From a checkpoint of a small transformer trained on Wikipedia.
Size: width 192, MLP 512 SwiGLU, 6.55M parameters.
Architecture: RMSNorm before each block, tied embeddings.
Training: a variant of Adam for these matrices, 440M tokens, 3356 steps.
Each number is 500 + 50 x the weight over its row's rms, rounded and kept within 0 to 999. Layers, rows and columns count from 0. Numbers have three digits each. The size before them is the row's rms in percent of the matrix's.

# layer 8 attention output (transposed), 192x192, rms 0.0701, rows 9-62,73-126,137-189, columns 64-127
101:533454463509531504425413527572493490465508423445409542494492439528510546424504522530503533504488478515585516606508526535534429604470515534533451419524516461447455561546427524522574577601538470
098:471502536437487587515477554482519526446482556413399432489497469454499549551443413389485439533515457573607524451498618486417514534615476449546482572414503440603485501610470539436533510476492510
101:466454525584515493502509526415454487555511534455529529515519542555554551527638540523507606516536491543348469475464463454564515433461498407574500538455524463503520444499554514532506468528408496
113:481588525545484547469559527480436428477583500551534480591530440523508514553532492521563514524465449587492479433582489449442527471577527517541579507615460508446588458443586525462400443498462524
101:528496498475444509476427495564441658496526556491519514474453381457491564545481561465512535464522463539591494392526597516462501561531452504468579484425502572583468425476460444523504512446537458
097:492473526463500544508532385519470474474469533517529467485470500560514490567531551510446542518569472514339482556467544471545436500543515452426508531582521493468502455499535494521516472486479438
095:539527531482495486504459591570485555526482425562543424502489424573478555446477541487439427461494451476512386502518539520545468456479508501488512486575467551405566462517489473508545625495561523
106:557554527573485479532524484607490439463470430474550480524492477569532509479512564578604505543568515452471538538429491527508511570532509495444477537541530494348534559499509558563582554573577472
112:564455472525537495439607491539468452482406459456559478455452495529490532482427434519486484561525614380442566504590566520500500510477549460479553436611451485475554541494534548596508431586461515
099:561499558499560465466447474425490495444477541429491478567440568494456451417604558535492423518539464545395529435525440495548536444497507448546464467552530463454596487510502469494479527541540575
097:492503525497505542510450511480465438353598489557468473502582522532474444401677476539558549505407475496485459583497465487573475451473503538499447474580527436567429481467410487465533500462479476
093:506530509445414525506553535354508534498550517500420504439534530492445547437427478474537419465489497573531560477501491439430605508512448463591427536485525406540477546597476554481505488512528481
094:573501445585501513505487447545478499364521524477542491415508426561483466442459465528530590445555530404493454457493509504491449519536470558496540466397488471485492455494489552486483565554481507
099:509534472482479570471549514465547513525506616528510537515550613583535564534615559540515585451529496526491473486473445385456528570624519576520494509394445486484545524463562552500400515461508511
109:475460423374542484469531534520473592481488551507441482495490446446480475520557486389517490541492445557597475494608609562526426572503505489415540537556514426504433520582482447535488605501431524
089:494487515578589465466523461555519407514447417461518496409441454538545478514543557566427478586558551392429497533489570488587475405405531544447524468392474462547511485521549515474578488613511393
121:436492538433483522526430530424523557409558537498484525492502507428556500497626453477527535544504492624454446523513463414464548522611517399591526496421520509522606518512574542411412490438492565
102:499471519635540473480497486521456549577503512516516514505535488434488540437431544525501580451475485446478412484509494552567514502496488486481578467434475491527492476471572536536541495543532531
101:557489490432422432527635501492516530512428460466536522457452435489552514532390522623536551455546520494461600518542514449451520468515540429468504511457570406520563562527528501485549495510614507
104:415430486478515414530544505503475511539490522494538417540553484464545498512465515441463469529475446433399516568552501545588430333401568500462485458495468480520467449504490457477586500467529535
098:535525521595556520494609452555535498465541451563480527552479496538514481445587556496592606495484518489476500561472496500479503583597501565544602509472532516420540540446480516550460415493439596
097:461489625585528559499472468462436535423504497538502516512510514506470479454557531503514564434483527497551494463502507501525503539504486558443571503476484534495487484453511614536478575590459592
102:419599511524488478488511431451479460540549505519597473562451429469430519542435547511508603469492443503463476538399493454526468525431533546520460494532492508457435450469475409560441447543409547
110:546418464516544457442417554557524527437573508492514553627556492451528497454597531559572606456454452584450469423557551479510492558503526498536564402560455587436588457511470463492369531527491597
109:567488575558553511505406405600472466525439361454552493475371475581518486422516537554445533481547579404493504542453529540563480516466430550486502467564523485448502610440524521519575554601507485
105:551463582539604497445367468570537428489364488409465493409390544516500487504564447502569513502542476416558515512496551535561482545488497481504438488511539443551499608475498498490565529507422506
103:545426497407470524398394496401546484570557502506475535479479540532505440517498435498359493476503509504568585504498545430496471567513519494562468494507542447519561537521497443526431476508467490
107:479448486588499435446459485508450359541568459478482425487479504505531551483547521437587529545461468448506422505610521510497504474450520481489532470562470500525465531427518482469533480597503608
093:525516510500517529559498490498490572549432570500393524406498528519445505459427603585574479486498507581568605462453475490468613465494475480492502550395470465470583525551521507460582490412604457
098:483503422528453427514509535450470506507650490531469516484596566487526465474412475448587495487417509475559522542492486457506561477463571566545533480445443524577537490466458523484450505516504453
099:542539465488564439485512453562450450592413440444579430481433535527476510510523494485435457559519490414397473559584520594562464401462528516493486490548451497492548511481535465517427496612448449
095:474438562532521525533531441486587532358587551532531578529631534472513442521689549565542576449438448491532512470427460489452492540449570582467500463514490487438541430496464496556461454439501492
099:483475552538479536531543471433438545444516510524513428471480512536491451510453474477490527561463505622355485592436485550483453563587491472501571544520462484433485490480512598476586562593446549
110:513579539481507522468519527406559479541572527454455567449556539465532478502553522463548526538469533603562477373422517434440541532500542522575472512388507444503539468557463576585514524494601468
105:494624497529561527504569550568511531630429387479515454518403480536517577565562533545408503561467479487477487506457511469482479480575503486496533561582434489513475520476507497470588505486534403
109:440467543463496485543590489478538484437532497479478539433573533497479553457499659463501400508519510506464568458453558446590518494462453533502554530321591564529551396523448550440402474507616483
093:518450473571468548437555435506506563531422540476452525501443531577564442559484498452554585500552465430508483570491497499466436534554482540533503523459451493388459574528585477558480427476364499
106:488443552486511466463554444468611493470594476524488518513465411485473479513461528492440556528472547491415625416465531432485497461434488548450489493481590426562493513522462391557469511522511462
098:459466506443484473449480549488424518555430409499516410483510420457546545542379496445474315537493529510541516514622536436553445394493521435468494545524404515582509521429516472466558546485387524
104:468467439450489519503495503564518554511464521491402545492517434526482442485528497503439420507445452482543484519480492543537452440555463477493484511457537534512467464552479570360562564412573377
093:406464527521493457531506437482398517508504516544529584504545525490498535530615550422520483409454403562575414605514594500566505538575557470570624480531471517496559497498499589460470513489510490
092:626611526566486551474459577526518483578546450578513513490419460516427456475527552546529533440470497423547459538409452597495594495568518533449466544502507531499481508467492480448554415568442557
099:472508501438512535522531472496539489440540449521543451466466504584437544512475414520383425610516632460338480548522554492439479439544540509433474484564583446470477458448467485498542516528438520
100:523549493551449532591537436445554572506413590495426557468524539525540443481494545589564525401466548471505609442494542601508566443462520435483491556514504495524489448489576543500573496439543403
099:516539535540618541434521570502490459493548375585545472482408451535433509484442478523422528510494492497575486571502454498449504447461529534442470430619425500510443506417518598463538477593458513
110:478501514476512524450524409545539429425445484501575452497486469520443504474549497582470466595588523599365457520450517452462479535572501482480487571492529452458539559569609478546517467556503460
104:505576493396500491579420522412436500469506521476546440564535467489471496477409491526590458556467452611559573494441392459488570492481475541581468487488445393435433506504510516455430522521513486
114:410507460536465481499431575573526547666417422483456469546468548504554517503608487459440576472443419425530450540555488553607432451486550493413506499529385539469478413495473501448468521526568478
098:516521599560482513512514451492459541441458492451542486498520534538483469400571508570558572366459406532527549581420462485558467492487532546544511514595492456431420420482384458533526531487422450
101:493530543495523548478530426498508485511566561484434502552520555570467496581609511490487496526468485594342499501510515465526512571590622449520501560486566466491481469560466559554438484427494541
103:520573426592470517515567522570462518517443470547529473566547550497532476484528486485549592488452367481510451516571449548492501510485554509493576469578417493459538457455561472426390477556464553
101:494565480520500552519508448524485574469490434566529462506466376555460522555638481571473579524556545545432429531387532484463458416528569498449538515464470552479485448499557542551538484491482470
105:484427470538483487519490517460506437473589547534558423609573477528541517431587464419547579516464522552404423577524483476502490502576553481529614457519440436476449493469561527454498508521472507
090:452534452459442477492500410490555576569505615510557482503554533408404455549429418459537494464496413551499406563483430497460515642597463500495449559494537513507462500496512470606472478424447596
115:531537405479545462604530586428523525426513586558494583525587599561467475499495583502491522557453460544498468449539519528457543463477521440498414480524476542469544387429441473437475471460584529
098:578452475591482540421486511587437455502466440477563520536520396559437418449455471535489519482540601472448593469552447534480560436491423493548449516470488389592507535489520543515490401504557611
099:457517441488522498458497524516567555505604469547468486477470451497455532540468436493388467457538508494525504508438551440525546465499510432479442507521542448452534556529461521603464549447552458
114:528615496502561486588523451478448561591358498497495549430488432550558493470462520531491472558575528461535579463458453504514568544428495590568505528441529473476512565452503487456437511503489419
100:496416521497563559440457433483505483542450473370503454465482471527493516467544527563552560418565467553526488526496556420515538569518494471438539464423492461454513615467508514507524462514509493
103:479508495461488512439525480523518547448655478518474520429439388487578497533540401526510590486519521431482520494390531519531518551540461490531556534531575554557554467481492548536496528528501439
102:452504487489454507479539536483447538565444477533493445471510581495480494526475615542479423433511458548410506457506526591429533474503537406565460418450534462476535497557481518485498517369572538
110:595550492436442461564577499428511624479541561468412549482508575467497571428599438509473538442418584569502528560454475369522573586582513440606474468481489502534499448489538472498440446479502449
093:464543504407541443508465619479503565493501573530517485491466565496508557462389518530507380492478505507602446484502500477423494466528469471573581480486542538475521490504511516489446475503498485
106:443410487467403504524514420405620551357604582494506510516500500517402493526462406521440462528435486550488572459542495449474443596562422536483488536569489403545571527570460588526500486393514467
103:504438441494570533483448501515480430404566469585481552485545477523498546544483501469458470510393434472537530531589609523472438459547589502512524468594527511432473439474460476674549615481531459
105:526507492592513455540501533505508371608431554535529559504510516535525467455421581491451468588555520463438434565504433550536517426411456511513537517514477431418602514487565540565512473563473559
119:456456602575465495443507469496569535540490529516421443555493582530549478581510548490561510418516487538486478434451513479491457490486533341488510467405520479546438494556504495494542500500568427
113:475507544468509465394421481544543487459500487479477481472434566495546454548542485568520455589462470442504521557468452484631380511424469511440484450415524527491485560472577490524492612585464482
109:466430472566474492586461539482519495486422577471573538534573546552570443507471541458523502490449469509723528499611488552508477513467452588542517502451425519575568515426452460499494525505512510
102:465517419444483442487567508489545595453593563484473503532537470424484582517597501505461556441420469505498499476543493436492454552570482518524512492467500543576464364544478483418434489405394458
096:505512461515519571501387434544476530549428461441508419402475648518446506556534575504534505447485445498518521493549537479495464469529539581464416465465554511539474511370492485522576455491515442
095:504496529439523474442471606436616534517507508476493463516501511484442548458384465536438410544500553585549463517526452405488535523505423532527487427443456581525524562550608521547516549533456507
102:443509585445521463578550519509460567599525480540501436579488541499499505478446455502584495458455443486427487471501463544575515496412549462532421492424509518430550392536515495351542521461495380
097:422537425475469495517519491514504517516592529542447430559550430503451533571448507502470448498478497540460460536569554494460510488544524535542519534638524514526518529476605485540473431488423501
093:551568564488550427483502505432504489493485495583484555429451531530521512478443428533455426552523539458528448512453444475481511416477491462487459471459570518544493579491605525494439492558507529
093:586459562577441525465478495447483520443444481533486462503429541512533583483522416501432491430582533486576521428519434390429458519464493513473497525441552461468525470391449401500492556522471453
091:458520599459504589466508502527503459499499487420498456541486423476426538465499494588520596546501594483552517440472551473501560544486490569475401593468418544587453526485429468478574458564472466
083:487440499543607533550469453588555532449454468479536491468430523591429489438524428492523560433469437479560508527383565510523409389526551448585516443529493492428405445460459535482532588504536424
105:513500507489473466537565540384580489554571548491487490563548556474487617516519470503477511445492581563556518474455538465503584486547467412531430488477580460579549510566540482476474434418456482
106:534427452449401524529499505472516461360664494535492587534564560491490510500557488471510595489402461541577381521533521456496467586529549510546452539621471548573482462498403474491503514467516579
100:460540454487554556516489565428505457544454540503558550484526464582464506459476506459418545500517497464505498559440553564536471435482499500437591495599557458501595451458421521449442451532494513
095:503575507497494548534519559500545551509523587466499441512441418462496538461459399578513486505513524580668513546578543488479470464523463469486510585523490516585564461485441488431605423532581440
100:519548462464491532472486536467581449504510494488493437495480508505479457439446488519429548531541525538484471548514492459541517488577509496410467503435511538550567526497550529431477378528404564
106:563459536460528512447564421556448486578443461458509435478500493476457412558462568513459391577512505488333462529557560491459480478516517497526438534577472441469464558520508488488569437459485471
105:525513513507458527539667479404505493539546595489475449508566502491411580422474467547422519441416548601518540499458532527508518539534471485539468595531490488598531509569455543480513465454523447
094:472532588461544549547457412473505513459491483479545445517500498532498433559481502519469475572562458518442507539467507465488442479501432510406429479449598426562511598483556488541517540474440439
103:561578490528496444506519530469509435622416518523498537539491555583426487448507545472456446458596490436421481441408440526528541433417509471578411405422545484462530504446593471517520480492478530
097:489490561546459530448469542563546466512508497447537416452528547447475423516578452451480546481571556486476572436505509536602471446474470512479355514567449492487452511529532476487531594536586500
099:468487460540552517443520425581540526629456466451537460508565574502499531536501562532560483386513466487406500437577487545585544497508496522511462520419534487423533590545460494521508547436509582
087:458484453392539457543543522457495548491455550463537481532562460510468474583501495478562498551580422581341461487515551497523419438517482531461551558526553571458497525556478481479472428479460484
116:504517493522498433547470535444526550537465549457476607594459528553605509445490609467563535550492501434563398485502348464506499490436495470516502471492484566488485449396489482444471502573475474
099:466544541651424544549479537511474397440540453643480473548522486496497485531488465450442541499573461520494475518466472482523553466505495489480530441543487523459559520503547471445519444601423559
107:437464383512527450570589579434566562603484533422499506479528507530483544429466494473635461479455524584431550414439492373463510634524459477560574485415478506522514472453451500454420495471399548
092:565543426459490549502490490526487413454508416454524442488595419478475436470509513505555496522434425562411502558566571436493475505546430597559510472565469462490547541493500524592555577459408523
107:549569467495519479468494511545534363531377527498631508398395509475424494473384381598451422519500507484469514450505560491460540436501468510508417521497491499563496483517458569566535547457407491
105:521428497526459460448456358534442476470498463485424463542483553474553448571540597432536504474443507590579503476630499501506461532478567514443480572534481508534412559486438479499475531482489473
099:443497532511541412518527532449558598525542500487431483577541493504562485567574579447564439479471471518396436404445497537450450465501391443534618489469483549431480470533535477556520558457578464
113:467394563524426561488455450543502540465525481537469522514440451519534530505576564514477543454448580522557552449604561502477461514474418442468424500510492543483433494479498500536597565507600522
100:505435570482581516516493484453425523450449560520512486529528473513532493490599571534495550437481534395514551438526504519457457443442424500494494448415477524492458350500501474483493525539590531
109:516464502478430467577474581517541457357566548556404530557535576515528483491590537530449607444436477573609476475486487511469573500484482492471494465522452566491539398423527443392575458568595523
107:597420508447589540508600416501467408512437507459498486495525459475440435527526521501502537484526503514437536524465483568525481483437540451433453548440428508525438552564481565525550445529447486
110:497395506468496546466393559527447522472518485494457578496557499506539569565424480530590481486527464500658591534604473521438447541459497570455574505478569548483510477421452449479455525493556509
111:511437539463455536473417560463544508346550484568421602474469543496491531549415429479484527540445570539633595470564569439547499497562537486454423585469538562524523439488488463485494657472535483
091:582537480502595463500410497505639500486479510543431483572429546490545490577466523544463551467454478515534453488572558576582446558512428437475503463600506449437524549409501501533486570535512384
099:472623470477562396613517576464471573588361489539534488504488496526556559498467454541440431548547512484582503483438417526453574450406511491556502503408542515524551527497457470466450511531441465
108:473351480532585518522444497529529501411528452468486490501510492460476529550579528499567524431438493524586600472590571547494418547512508501391376425467437506507461506494516518512529523420584475
112:525461556551485430499470542549477466606438527463429395440536591580509489575442536524469419461481478525529514464518488566430460502485457498449467512340499542542525609476564405524499522509498479
119:562425550571484494477430462476467491524479422456439557469454474554584433488457457530541577509518607428575591532555437540533491523430444523491519497461451509502471494478508492580549512588469529
100:579428454518570477541566477498477432456503486498545525480594432512435452483502527518511463548503547539569571481491419524463548424486561505515468520470549443547577456545488515526393434470532517
097:491464534457488479553497571614510502513468487509473548460523485495545548523452372473475464513459473550541487537507485528493382551495483546454516454407484535512432528538479552502588451513518540
100:548415475549513465519470530517464501509530522488528446551555506528493494469594566383584467486497472418433466507589544470522452532458454490498550474582488464495545467443514449512489420521463537
089:556454552503431472546529488498484464524575535493496476566532512481593536472582529523530437452488497564590498421500463431373481557349476560517448429615488463495517450466513543504509476506484480
092:444543491451516453469512528521425535488554573449461483467481514459413506522540542545438454444504540433455465422495617521480476559493466483491464456393561514496561519478521423492524528364441396
093:436494509490550443487478458471444501435624552520481565452489543526519530500614451397467467519474461434446539453551541509530528465461445534535471419678452623510496462480481531524492436490434564
079:436506556407364476478488580492557563551545431482502508443460448537526439541458469594563524544514487554566504593488431473540523422451516512550381511473479499484527605517618593424584535538536502
101:493499554522452481559465451515442464391608482521518433519477486564579532489570539476558462426540426542368481471463459520547445638532493510499518548648500521454554493518549536510519477496510523
089:518470445530524552512493560526471491525373477540522499518453469512539495528443515471514567509479516510611561558494431516490451429492470468511513456610486594510410465572491483485478551533439499
093:543500469443483457514466543416445498597536562566494481530466442399470491518397527506487404482508525522406481547454396461497480542550443426511449453390524408501496482493563475500534504527419513
101:442512547541476436468501446447477452373499557587474393572551527556476462554603482491368528515549417465423468501424630412582441525511543478555482499474566450526542495463481514468562555531389431
108:483421530513405485425517508475552540550482478496439478508471501555569548548367532508417507531549559570530477422462467504482475520537554415486473479448519480531354541561513477545518528469531440
089:518561450470480484543538517550578520497522578498460471537553580544482525523530469534608535484439536448401466477513493581471421529465476590503493487468467489546508471506399534535496443426503395
095:514507440542523451516521486474434586545520566451501551527606480551511488450511576534589459543526541404523538562594480512423568573573529588447475475445476462552509445534487518421553470538615489
109:465521499451505578509503490407488573488486539544405446550435511496506457511452502537440462483530571537525394453477419436520478481553437456430576486366563426571463491463503464577534505397480480
100:473459454584567502486521413517567413444477485525539575481517469500557547488600492496415586472538474477436513575477487479486470450489416599521570486513449492464576490489529513577447491563468473
089:420438566437580464535527496516537506470558492439481482584489475462482484545541559567524473486490492489547467500503498361471450495566401462500530469372613394547565442451517477495397529458578492
095:430493484538482441475514507397459439515491453462507477458469563548528570431582547461481488458480436491463431440431479604491505479482476547567588554566521501470469441514491507541538438512437507
100:513595441468560479574507541473453519527440473476474506470553540506569530409473567466556492512496492434548507590428409489523427537438492493598517492367423558530432530546521501491521505493446522
104:473533517445473391457475542431524488487469506479552492434503541512515525471511412472449530527561491534405493542484468498536469494484595385575465505544432502478471459420535467501592538532529435
089:487495437537504443528509493551537486528501505491450468499540519548515475415607616426541493454466418496523506511486409454456481445476491556494499547616482558543543584479473474482481495556520543
080:470555524570441404562522475499420613490478543506523416582497444453539531479564468525559491407492406549564456651481489509600524453536560563529514532520421498483548573468558537548611575479461484
104:509569501487591484547540588465515460410500522464517523509504434455448495527429498495439604523518559488495629426517608575511487572439569611542442444541456546504425508521465516516427474500475526
095:541436444479479453517526489555629448534588514531560520614557471472504462405671526528598475585467423487463523501447581527491457425507536586498529499468484489533459454428529529459509467531432458
099:442567582438479497524484521536411396541414492571573454507571476551473532543600592479464518513497518530566505467520528543579505517475446522545534561570539574582511508513553514472410589577559588
090:535452460444552398525568519518476488486436500584490477529549513525524507507526516433557576519564480425490503486528575525574510462459493512491410505570546525517539528554590549403387604497528566
105:526513518576630535482458472481533458548494466504494497522499419504463478490538420518476464484468554519599425479484532506504489583510457582452525566485560441541556443517547482570446572537575511
097:437474468481388500538498504479557469509519584598435448607461478456520484600471604438467479457484438577525504545504623588466439432522485491533595525550568513507422456463457488472487471575508558
076:537536518498488489507487500490538510527529537521423581423525522493501560470386533489539491455588561475498489471482347513421450537501431454490506423333511508431479445564497438540503454447580509
099:520549492570467424567464520474520535439545527550539492503536446559515495593463506549453505549538523496527480542476530429444497584498467533562446478586497441468546441431486412480537445531448488
083:460532470477438498529505516412508509517476435477555530570525615582553575487458496518540513455476556565432466451547530438577531580446395560466484536590476466572514511414439570523508545501540454
103:469472537478420516432468553557558508416576489553505383584520478463494431549469575538489485539560383518402507407474574581488481524497506499518473566459539598559419438389483555529456474461388579
082:521426467492571473520480520536528583569461462431548388413471554498467475474482549528505374545451475584491546574464489530508462447520501527668480550481544458483563510568531489512534500462432489
090:571489528533541526431543430499606470567499589432513546506513508420471482551548504491541354544471548496470439411492457528489495511451477468512437509469602519471445387587465487444459504493532570
113:450539480478526485456602621508459482548425456488497533447431502458533492560406562498435479509522504502508508475544426581558455493466499468504500492452489473515441564558538495450487545498435553
094:530514453523425444504528538550510507463583509556579486465488417473529510595607510432464467452510532483442510586405510473490478400531418529443543461469433512494413444494436482544549384417408512
094:421494497526528527464529482538494572552391554400471452579465487469485555493423523476563536491411515476629489467483586549527557461536578531593494475523500567506471546570499501478472549460557492
094:527486448547530467520495493511552442416530500533522484536452504462468468527519499446613516529450642507536524415520577500515535510542600514452516497461506357524485423441523483585444568550448425
084:554465643472534503438471501544561484437488439446451499484389484552505563471479463527521465526531463558569450494533504435524549525496500440514382511495442416451489591459510444529571533552503555
108:571536520585470438512486470550519535457476475447445474526391483529563494456595462487513545454534453404457412449567570616521550443480538505505506518380507503507485496558601536519484526442452523
088:554477546473465436575490477543483538372472538517515523515476484476576482525595586472468506547543503501590477544520458420501580363614479520476494574599449477540536559500454506502525537503523462
108:479499471479423502484504535508446417671459479529615512492502403500535469448482513539479495495546452517585553477574462517505565473445422531475610583568497535460448555534574556422455459553538559
094:438505485512444509424531511452499442451545527527472504447411557498531511492569469469511429551458512529408584483514510503515426399557519465522486426568573500415474422500475549411516490490407476
104:480522435397493547443430469504512548499501509528459476483399574451620492475436444543477521489506527395399507444554502560469480411526456585525581507445492562455439399481453459513450487495480477
100:528534519560471591484566447468542385511485436438556512482436496575477555590543454558565501561499512678572455433476544585478484464549477570527486518673552505486532520455482542447433511502522487
098:517502442495487456551416569452506517419536440549547502600552478406455485495511452441576489583533496502557532486533539571501494563527467444485500448465486589566419474493519516341511525539534621
103:488579502438480528453513511393452524419540473507490593468519490434469522619346423583448533505503553606518580476487402390491482533436471453464360454365562522429437440486486491536454537514480554
104:479467520444486426519483523419431579477534406557462558504464482497460556640434467522534486435467440453531456609504576622522530572585570472485568512561514517470618455451521492561513505501582498
100:557502520478505494474492523565395504475490582552624445439555468477516533386441496429570502495585549572526545501500515436557562524509436521531450426516488494530535449572544574616456499497501478
109:542462498533481436533534497453514550587494588489515488543521509516528430470543419420494404515569491572420453530446467519596396495523524375443572451499539425503396400485453521458564552484488515
091:504523551544424486577418591502472476474539476472554543529480561519600592510554511488584554463475493561564502482450402533466564549471493556535474511566427458573508548428479469515491540509400509
095:515523485434473462535514601493523516398534492563519443506519426421415546533621443567528566535470429518488497504440474473426435478509452516476512472501462471564481475511565518475552490507541505
103:497506474520586425472500520420424578510442538491487387488482595532503536491512426372499466510487490455448514517531484481514427509535437530540575468547554468447472479482533445506425555482496514
# layer 8 attention value, 64x192, rms 0.0647, rows 10-62, columns 64-127
100:538517501486438493570537380467505536471500448492500447514523436524511430423501554493391529557537357453529492469420521357509486542553490528533482549528534484425528417484599594475400521446559508
092:513467453472449519499569420459535549498432584464530564481494455485517518516518565533442541512522439447468437474474532550387411439523490429401433483474459502523525612486429477546544479575458444
104:568549469453542566452531419452507460484479512492547573480442538576519512503499469469471504532496509481455421488470626558560501527534509463421489562546542490466509475576504493440462437520458517
099:475622470525528556495576585485524538447513493573447424543547486517613466519550455446508457536595522453495463530500462487479434420486516580526500457455450440475447451491568491449480469514590540
094:455451503608453592510476459532484532524410462468538468449462416527407604467514496545485526582583426497415441520450613508437509459517562549561558554458498417504491501506448562467535490522559477
090:480350509544551491593472503508469469506487508484460508584615531518486440544490486500536447500553467529547456476514382529551400525568506479480522510517413566460466502481514483457509522464451458
103:542519451533565519459551490505499473572398524486466510499549450518541611514476406509496427452465560487492488554506570532488486502479526571391443477532509466590472553513478580509495610577458560
102:466573614492495472534511487468583421464539487486484497457518442464578469507480403484499521490446462414518635532512495500428478465490518525478542545493489512514513576451496466534428469453446479
101:485563554503547547451541405602427515463384487501548588513508516472539500374479517488481525533463517428435479460467445508521500405469465447494506438441500540508523489490496503523430478517498543
099:562591507606486431576460535490593557590512526532465454529500519552462523452505453476464520510460529507512544518519403491525516461530478528497498600500543554428559529579436446391524481548540575
103:449546518504403499567447572496456503435555538530538468561505555504568462455473496469501502439447395493507469453504488503479479403530485462463547517504582588486506468495483477472376478502493414
102:464424490542512536485434539442541497471478476449391495489509422470583513548518528490504549487492590484464474523502524420492573506496502390524412437532410578506531651480508559601491561512435433
105:539484520448546454459546534434602411520481581518484412463451465480500501509510440495514468395474522604497467367505512470550523419570523476524514459489463475425470556510428436527545492527485561
109:423625565463513454480476520579604554532582463471539406499544483516511472522499492522475575476472432438459535468484542460479490405572512468414572435487497523514450429493581493397493494462501591
097:524491529466496459519425589473485528570420531514547455454470599560418506573459531461512451583555550475499576520467585484594542472502547603517451554463519605442542528505452452571600533467413574
103:392503443476532398546509412513551561548560574498572469568541555546547496497496505554488560540530447432425483529513575646565476539472564432503566560490469499452516423531515565604617551542478579
094:527591451550493519566491501492483406480437508452421434478464497589606451419493528437551510513467458517520628550524466538556365567489599519446479532526520444642543563464492495542456465499469517
107:519392417424512640464427551512433507491472486539591496497516471487530488528495494527450580502536463588461570477531557499488468467472460475424468496479541483581516486484485445603600560540573500
102:463395556505529474550475458513469497516445476473493507504452509587482456535514521505499494653561432503488540529469532490415450596532460459551491453509552536533456487523485492458509420477436529
096:580539420548465577480549535525537424438446533488486492466475448594475567501496559524449455507472583526459597549581557557602622532516473474462526542521509433592602461447530506442547480445393462
100:448562526526436506481539535471583396521468507398420527430524531562482473452516536504482408508495536548480522511529590543447483500407499488504503487482514487459499481625487479545472541556563478
100:504476368557528603458419437509455536489493535487447559465507514503458458535495554550511406510577561476530430475445405446372488493456550415454487434556530507498508497538489621525426551537525474
099:481492504546559482443474401460397483467500455519554534378466472473587473485524487439413447499525546505452547437538430486538453465463497534484463504489475560478508512576546462420488554449525501
107:529531471606543505569521442539441577449492506514496489467424483520494560505508542502505543403530433514455545535548487581457597444464517505485386567556439497534577577480537458560653529532462476
097:484511571552504447483346429496606520504538470490518467463468453442506486568478497490465503521492514453476630478543490531517463500513478495492650477510400533405480558489492431603485476459518451
104:504475483463485429454532473532485572521607469576561451481487527416455560479516452535485485520547470487457593553505440530453536466592573499566450558504554591538464450541450482435520475420468482
103:485480458488488548464474464513532485501532476528521518475486535560521481455505542515446527564516374355572512437533514437532465565532576468455438560531492412577461499478552506536494425474430591
091:531473496467543538587552534495389531495493526489508469538554452527579496473489455552483472532562502539497536517394564680533509620532595431587502501525520455595528526469547460498520437575422501
100:552545474395538528520471446524580433508548483453477518597542514430415578434468487448528508438553573568536510451493440452446474456485422495440502576544530591506475543517466514569368511481558500
098:530507491542471498410435495527455543541456470453498590497537504441530474562498465495590498565568459405447485531541481492526477501469558463492539457513494595493524566461450549486389442516381501
098:568506387534488489541464518459446546511536494441477523494493488551571558428493459455568498398406491482542484459496518466498559502435523428511453510490532433549562485516515524433491569465558454
096:470587516562495610506592574514485568460481534544490627534535506564645498485498443497496483480541502543505498473501510574460504591427561492374491466526552529579536506528500535553480544496521479
098:514514382474533456442459535409506598430475506553471539615551513493574491506480636492486538478451487541513517490542573486432443523551477477447542488453479502544638555518483520523479481468425582
107:515441594490544657577444494516468567416478513532468492542500520504426535573509450517516517548504531452560495549469496419423515537499501466505508415445490500428541391419529450470510474616619541
100:473550580539496575486471453502490435525455516551477445544398587449529501466489609502459457534468467509448481466424401544427601505541548506550478535397462439446619528485571498535424497511467480
095:463440496467452503462484546542571390475488536509523626439480528536542517575494444519540408438588457486518561499597490483470487512558542441474507487516482447587530517429594454525545478490566522
101:496506515465540512428507480474480542481508503497452491416463412564497449524506476542513459587556492513463528420505555614430510542444412465480475518476488527562451594451436566465524514464544468
094:511481601530456485504520449536428508544547511538550561517428560488557432609501473469429538458475481437499538538521489555531473464464500546403626484447544514420370419506520402482453457485501528
097:563437510591516507580506484511490509580521460552461552455494573500529633496461392481515455520576514555506539481517453487455477620482552411515474527474565535461507550513460434367505404602542513
100:482447530595474480491525453496442538578575564498576534541572482513381491467501537546475521484435424500461415394532463563595546564515566520504582510484505499441512471505515449464490442607561411
101:488565490501502490562461488517508408461511541494419526437493572441567476557477578452598430502577519465517440481495573505510504570547464518540492461499519574503554499530479529576553624513486594
097:525543506548455479501442546561445483528529499473531453574450459495512522541520468430423582453466467453484526503471457535451568440543489592527473453475505528503483589439480607540468501484565561
107:601442534499490455534484490546474506501576523423478493525579521481507523468469564419520517352508521506491546528495500429442462497449473449548460461536465425447540614535464526392488465434553506
095:557553517490438512515538556526447550572501478488455506607406545471496400488511430431475530358549543476494562479435457534522499487506503564478464455529524530497546639547504516534431547461543432
108:451614497564543614492546359493482489489500496431472484389444473516447460551468492480538519523481526486486527481484487547550448367509519434475484536522541420481477571476454523614572529482489415
102:508599507573525525469485467470513501493533520498512529514580531492507559485501436533558419471546576540454470476426491472406493495520476594480599402518514404567602515477474561572415565560549542
100:418440458454537500510502515552584462522560482461449420432455479499567458490493499477481589476486488476573395453540500462546389493532548490581575479488463452462426471528470397465479518501482609
110:496536458544513548490537524555479372514463553502482517503467412479592463447492519467441470386514556485457497451494506601492464527430518544530558476478489513462439567531427440428516533600534472
104:418491547494464511502520458481459500433500521522517513517568503505548506480484625465463479498443477447540516477475585554449646405497503530624435559464465556500515562485481520518459407523459540
103:553494392521564594471557541512584398491518564535537540425456528496535401542521475517574478476509460551501456526512547550567394433628502437417505489574486484540493493462543414430510468542468405
108:493561519508558487546595416542400525518458544390456427446560538499426507531529583462433460477551523503487471462468489415540484498448504513494525508503418475464578540503482487562491499468557634
100:540504558579496555484482524494595457449571557581435539527530437500581542470531572488471556446517583478424457466517547491602445499485630461457489473504518512506524484499490575551474494581512536
097:472526541555557503514613553495460473480625469492511385509508540517419411468504512474486425517453470485485475491506565445474556498464491556546520468556518314563424438542519565506458478458529468